Weights of a small transformer language model: learned positions, attention and MLP in parallel.
Each number is 128 + 24 x the weight over the matrix's rms, rounded and kept within 0 to 255. Layers, rows and columns count from 0. Numbers have three digits each.

# q: layer 3 attention query, 768x768, rms 0.0201, rows 163-191, columns 576-623
# k: layer 3 attention key, 768x768, rms 0.0185, rows 163-191, columns 576-623
# v: layer 3 attention value, 768x768, rms 0.0148, rows 128-158, columns 576-623
# o: layer 3 attention output (transposed), 768x768, rms 0.0272, rows 128-158, columns 576-623
q163:139152136090153123110103139154124146146114071114085132129108217119132134122122130139146071132157129161136143079092129147141091128110154142141117
k163:100150159133122127111120159162107132111148146115130125135143112162138088091124131080094130158132132106103159130118080107102166117121137144090106
q164:149112153144097188177133139142091123067177107147089169151111133088107089119087102139088128100083163114165172135135097185147167159154131107099106
k164:136118133116150146120107098122103105136113153113100126100106089131100128135145137114139076129104048144194117134164151103095113117073147144121117
q165:135152113171145095183102116088132181122149140192135158127147104120169160167084177120117145176083105133113128125170113121097186122152130141098107
k165:124093093178103191112142203169122119144168145127120124105162148133097119129119081154149133113108149157111193143136107149105144138107138125125149
q166:089123123107127144125138190142115154090130110101120131110126082087139108112136115046111124117179137123130137133121116138146123102131112141121127
k166:154153089131143087111097148116158156152120121135111140141136113118150128155135098151150112151123169121106153118104122138104129145150126121122166
q167:164085104095112088129091151107155180128125148117098120093166160131089174173108116151104081127145151126141163154127093099156132144110114126155165
k167:109135131117154144078129101136161090112144151130169114104107137134148142109104088139094142153106143111037157111126143135140161126159124093114109
q168:109107097117083113137115130147168110119183143109152118157175152131134144118112133173137158107138149119135157176115138130177108151084124108144164
k168:152125157124154118124091097125134140136115153154113148105106110137123110149183155133124141139100158089094128119132152133135134137150087162122147
q169:067175123176139059052155184144118105159090174160197161119193095117125173158206165076224177164174109155110131107113106098078126113150148222100174
k169:176108107120095190100092102171109151136159055157117167154092083116157152147148145113169115105087063156153053112087145100086099151120120185138076
q170:120158093110158130184106119132119157140138132084089120142097127164186115075060154129108114120151143117136118105143176162129145125141138165100117
k170:103109111167132115134190159075145120145126142099110116094142140089117140182102095143107152090133144113129122144084129118132116099115162155151127
q171:126142116120095141142130104071113118155142105127145124123113145142117098131130157126146120209124162150132128137126115143182119154109146128149088
k171:137100115136118090100134136181139123061160128095128145169162154084135167137133122130171127111114123105183143108135122100116167145115133151126127
q172:130168116131138130115053127147169145165136198124169076111126077133131133158139192117133099109121097157136156121123135115124084154184122158113089
k172:155124142125155163152103140120170122128111074144123127128107099129148117115093094125147141111163122129119141101141142128090099117150179084148116
q173:130107152100126106167154130108148111112127152163109125161064107107134125141120085117114116134097102098128121139126130109136150145156130118148121
k173:149118109114122140149100111152152105159116098120187095131160101136136128149122159130123128140140168125112112172126125146167108145080119141157163
q174:116155141176116088171134141181128116123149121127127126132163101135124103121088129132118122149096150148141114150117154117147135130104108099126075
k174:129081119121154125124095159141109114109105079131101134138119129104135127134149153108121107132122119155070164069118076119107149114130164145151109
q175:160111122121144142141144104134154094143114085154127093098130138102127150106113131116127090109111114171134147119118117128108102158145097148141108
k175:058129157129108140146147155158145155119137144144099096132119126129114132115120131114132139154155171147110097118192143120150165146089135134164098
q176:130090143112092104146111111072126165159098133098106101093125101133123145136134150129086158132170153120133118120140123085128124130125157136132125
k176:130150171093125125156181140168147094148156088112117101137096105136126181105191139161135111159155144126079124096120146141099120170105114137105065
q177:074161093134160139110120132190116139088113126104095127149073143095139085103123163156146135149129134102128107143087132100130138111099120131122129
k177:146153116091131108150161079131097103134058166123124129142153146153146139123127143133110134124087149154154115133118128127142106126127129179116132
q178:149139138078079197095137145122111139116188130097134126167148142127117166146150142100130108071138153135130129119121109106143103105095124141152130
k178:117103125165129107129117143121132144098127135117127133106149115161099123124112125103153143134137112152147096148103124149101116128150114100140137
q179:135113166149112101175099114116141113135098181141096152102098085122117171088125092095133103164120097094135136114129132136126115133121122111091153
k179:139107106164093153122133157100118106150175094143159115126135129116139145153132108144180131122147147132139151146111111149077129107088149133122121
q180:141114125141111137132097090109125117109123129071173135107110122150142113121138092142151106131155105159102090132127153126048133094106097128119120
k180:122150159112116137163109159115136121112074107107141103158118113146069149099102126109121168125152114143146134106161096142129136126135145098146121
q181:116149130160127134127119123176155147123192081144152127135146146121150158170125117129112141131130173148098157134152081152154099127173119140148137
k181:143116083124137123112149112090140130132098090100138174097178146155084123124110141155087128080139114137200128135126144161136139156098130108139124
q182:167082137129140147118138100160122108087139079096108145145109140161122169090114144124110140142154132128131068105106089116115139120178106137168154
k182:085146121108103140138133133101171123128097150148111151126142146093101163116178145132160104169090177123101182152141102160155105181149068131109138
q183:135101139068160143136118105094150136115136124135128115115170093136124165111112150087128161132113152135103149159104126141118117104140086098129170
k183:097139128135094098125171157175125118192086154147093114134130153117102115093094105126119120179126140093197133098133088122131150168113157145143115
q184:109156122124106077166137096063159165096095152140109130073112128126159115126104153107125120141137103101107118191139116149124129145105100172122145
k184:128118126112167117129133138125130120161161105155121117153127105177049162155085112141112166114183134116095137093133125137128108148181138147137132
q185:111149144148119131140164163153140119167144128086119090181118134103153121108113120136165122078083153142139116103126136130119104166150153117129109
k185:149114086124113105113132120115139142141140119156108164113148150127117095166134138128135102129107121126114080133082111163113109113108132137132121
q186:134155093168151120142129148124134136121137133160083143120145096111126134150100138150133122154096117115122151161178155138074149169152123154116121
k186:149134105159140123106168096121131109116122086175108119100100092095091141113143134144130155114152112152140150140121100130110181115133145115148146
q187:135146124133104120138144128137115140125153128107115122141175102134150148150131139115096151087132089133109118112131111131170109154175107128083141
k187:089090155142151124126132131117142078147100140170133117127107161126101124109163134097158152103140117117154106142121107138146083112115140138121134
q188:120113118120122129139137172130111067128118113116123087142150125140115117123124160133136148109125092112113118115168108121102102100143140130143122
k188:163106117109133137138143146135174130108143160145116114129054138072129166127122128138142148138158128143078193146126098139116092152125105096146131
q189:120098144092141108112124131168155106123102138130112131131129158138113131154083150138105117140123120133091082131134086107166179146137133143110192
k189:130150110168077132167137077104125135141091107164135155089102120168125114107118092137090120118191130130101118124084169087103105109169104174123129
q190:107146132118123166147108093125131124118139140136129147131143160091140119159119082111106122123097154134132095120099099122153111129114130148137121
k190:089125148104099116115104111135131120148135125124153145116118140164160144105123136149140115122144176103151156137184072125119149157095089136112100
q191:114150144135145135136128138082142116169126171137124106087102089147140130141072167160120119119133089124140127131132118129121083124095100130131157
k191:125089068127120117181148138195130114146112132124125090155135155114110132158121114142141146121077146093124152159114122117132183149161109102098176
v128:133121109139145125131195084072087183105143110114126148120118106108115087148160137113152139161108116123179119115093133133158086123175122135107115
o128:138085151104131140152150128166112112130142114130149138127127123128097159078140111133113125105121120088130106147148125117121163076111155134110198
v129:106135069124132162135112154134216130144097177125125111115099139128114097136147175103138118141103129104113112130128120122105127131161140131160118
o129:169131129151163119130142147102132149113154146182132133152105138150117128151150140159153125148150167130099104118138126163150097147142078095110139
v130:125130110155166109132108127096093126126091139151105173148107145111133110142145156134124160137099157146103116151145117156152136122093131135068131
o130:122158147121093107154115131151133127124110133187129136119107094112154110131113109092115103124127105105126154182156148058104130117144124104149117
v131:160113110124130140134167167177118144134136155127135117128161131078101163131164119077120168155141122118112130126110133130123140161156128132131145
o131:117155166153096142128163123109115125132110110112131105135127106143139151155104123156120129143118105134103138095091078110129101148084107115138149
v132:149104090138150115151113114104095132121096114122161113137114166102138148097113133103169131149141090126126115104099118171143094135116069115150106
o132:182113137142092120122156138153146093119138116140156150125100156175154132093120116139125118094120142104096112126178189149095177119159121093092130
v133:103110088111136076142172134148128098149144161131131162153102160126109128088151109135105189146164114141155116155152105112119126111115162140113162
o133:149146156128098132132112133116131140110134122112156098127130105154079146139114126163139132194115128169147149140180156119148130114122118064120122
v134:099074108079149142127095147117127126060098074107133123101105133126146152135103148140171155158134114131127124102110093162144190119148103139159118
o134:148142148115137162139130128116146128123147141183104144116139090091122112094125139157178116143097130134121132120126112172136144130149169119118131
v135:099138153127135149128079125079101100123151101143145118122121111114166113070112111136095162076126151123130131148120082094130115096152142114089138
o135:120090145082162103118141166134136114135165150108160108137131166128150123123142108140114134145116101128137173133143126150123127135128137148116164
v136:073139151138106164121153138132150140148098147126150098140190089090139126114100109147139084148091144174144100144112159128140128152119120123132135
o136:111141102130142127118157129116156151076085089180106146134101139145124134145145125130101163152108124170091142159186086141095089194167111119158106
v137:139080098095110117117123202163119152183177092161134135156171180102140152139170133120140066104163143126131100184105105135087122126161137157133136
o137:151166148110125126096151121105128130106096108118138153123140079140153133125149137133121170116079141155143179106146176137145144131139098100146099
v138:143077136163126092116136159151117122109105095131117150137133165110135138130115158141109174121135105138134126162131113126132160090139123142108141
o138:122152116119052148155101132102116121146108142126089115188172088142142071116136118117135119095149123144121135062039126065126160147125125158143107
v139:118153098137143139131167107086160081197141075146128134129174188135092139121136094136113044109114149161140128122113093145146120119136162118130092
o139:132161130104155139113131154102097117155159112078142131132065137117111099160128151134070146114127080123113067128109130167160140180140144111110134
v140:146140048137092179131141112149101158163156108118144095133109130111121125093113171154092092083098126143123137107162148078111129133117154142163120
o140:075149181159086121087115158093160094127117140090137131170156077182173123204114123105092129088099133144116121115109135124120144094134113149134154
v141:095109137138125133159068107218108170138122125123045114175139150146153151164168136131093119117153107149126135140136144110176085106116159143115109
o141:151149124083115121091128110138109135106092121131157114118147135104115105102117097149108121156133125148213178122116126119122112117118119125162121
v142:098105140193108132144127116139173173109127068154088107148112043124124164145104090132122181113158128173095142138138132135108151121146131122207149
o142:095133103096205084102086125190112160139114143103092109101144147125091143148131094093135143122136145094165071124167134198099121154104143129123122
v143:169135142113110133118123115123107120124093100105152101127097131165113136158114105120115127183173133145135137152083145137155162154090162148128109
o143:136092140091148168150130165101146103165139105155110106104148148118109128134190127128135091116102139123123120152141140140090097105149150131111146
v144:164125118127112163110126119131078139125164131172148100128148112123122110143093097107111144133115093100125135130112158161163168106130141120109149
o144:096128134158151148165130094098099105140160151078149119124143104122119149144177112165088145136110094143121088108121104144105127115098105152156139
v145:118091133118113114136111157126144107126123128190096137133103097117130139127130165110123171109118136112113136131114123159111111086152128095107068
o145:115127132093129161125147134172170140154142093152193093111187141139107137151109114141186153118105118107105146148156162159140139131118115114124117
v146:128122112169154127140132110098098134174123149107154110118141156094142124116105108146136095145113137118119157106132108093158115146136108129122130
o146:107159099150135151153126110162153126126170141152106117080136132087171165146141119153113125089154114145136088162055174149117146133124148104087156
v147:110145121141126151127187104153175103143122132149080133115108109150147142167098090177147140117142207103164149105113122109114143130131102100155147
o147:151087088102117145138097133156094127111158134193202117120121148120102070141112150126180148161136145133146097146151141142130121105124128125105141
v148:188079127149158133122075114211145110188132164168169140105095160158122157093139132181152099157096109155147120105126153149167179099151171135124114
o148:111143136058138092089166165070161159117125069112109124148141111165130148147157129115114108124126126148160130138141133182094133130094111154118145
v149:107171151118108130118118161149108133084145150137113118128126127143145105135093151134137167136129134149127139157150113131123145124112118123121127
o149:135095133125180111147145127174159110169092091097164117136159127172127131099108147098158154141104109115177119112087140141122109130148153101135083
v150:137151107165111115161132119081134120135150133090134150098125062164123104168082117159119132181119135087141118102103103114088152112121151121108150
o150:099107171088122112135152115110146150127135121100176134135140142155124162104145128089099153129187155163154115162083104144172120104158141147097152
v151:075136127134145110153182144080128141177101105143136100109127143108153154126129106111127158138127152131137111128127098105129169091145110139153130
o151:119091179109103170088114154122119153118141102137099106171163143136134089102108152095147104126103143135135128151161133118077104090087119062108100
v152:112105129116130141130177163138146121126115151130076101143163145132158132122152062146113188141127179098157123101149111147114117139133131139158148
o152:089159088134107093158114123156081118103083121114112103107139117111093098129087123084144123150125137138152125132145154125146132146156166102109165
v153:098115132185103144091178042130133095143144145114155133103123127143138150097094117123115140154100139145125166126120144102113131123107143097161162
o153:093147115121106135174087127122146138109158152078099138149122136169143106119162155095162138152123103182107123093157123127190090106121109124130157
v154:126110133123128133122177108117162155127119111082133098125129148116123099174152103150135129120133132151153147141098139177134137105204096115138144
o154:138133154120102157109134144165078116139159122155103081142060100137124124109152147129144145174139151118122130111152134125137140134128117169131145
v155:127139088138114106111087096150140123120144130151089103143141160200108122119123123147115122124127142070111147143098099099147173140112149143093100
o155:128123145165125112110128125115187123113144152102118156153114132142141147107118121151129161148128099160170120105126107139139121153151111099151089
v156:168145153094099104145108140069123127125109147153140120145171154176121137152149187138154093157117164083106129157138177129152146088133096147172097
o156:113099103151133143104150147139138093143110097127142183137136095046103114195168120166147118083157112143132129144090144140123123170115138117153141
v157:126141147077158146094131068127154078107113087157157128105137122093116136182143138141103128173154151113152136130128090139141125148125162161133131
o157:082109133141072120105131193078146158154155105142065138110104135131113110081156133120167125093112131106088137136102162106149135147132121110154115
v158:122137121133149121118134110126108149104169099128177171099121146119112116099151138171131155171138111096135140155161121132115117121141123122120141
o158:112129138126126170130113147137155139127112113110086151136157152161119114092134101122201128119163139104114145115119110086147113145150130143126139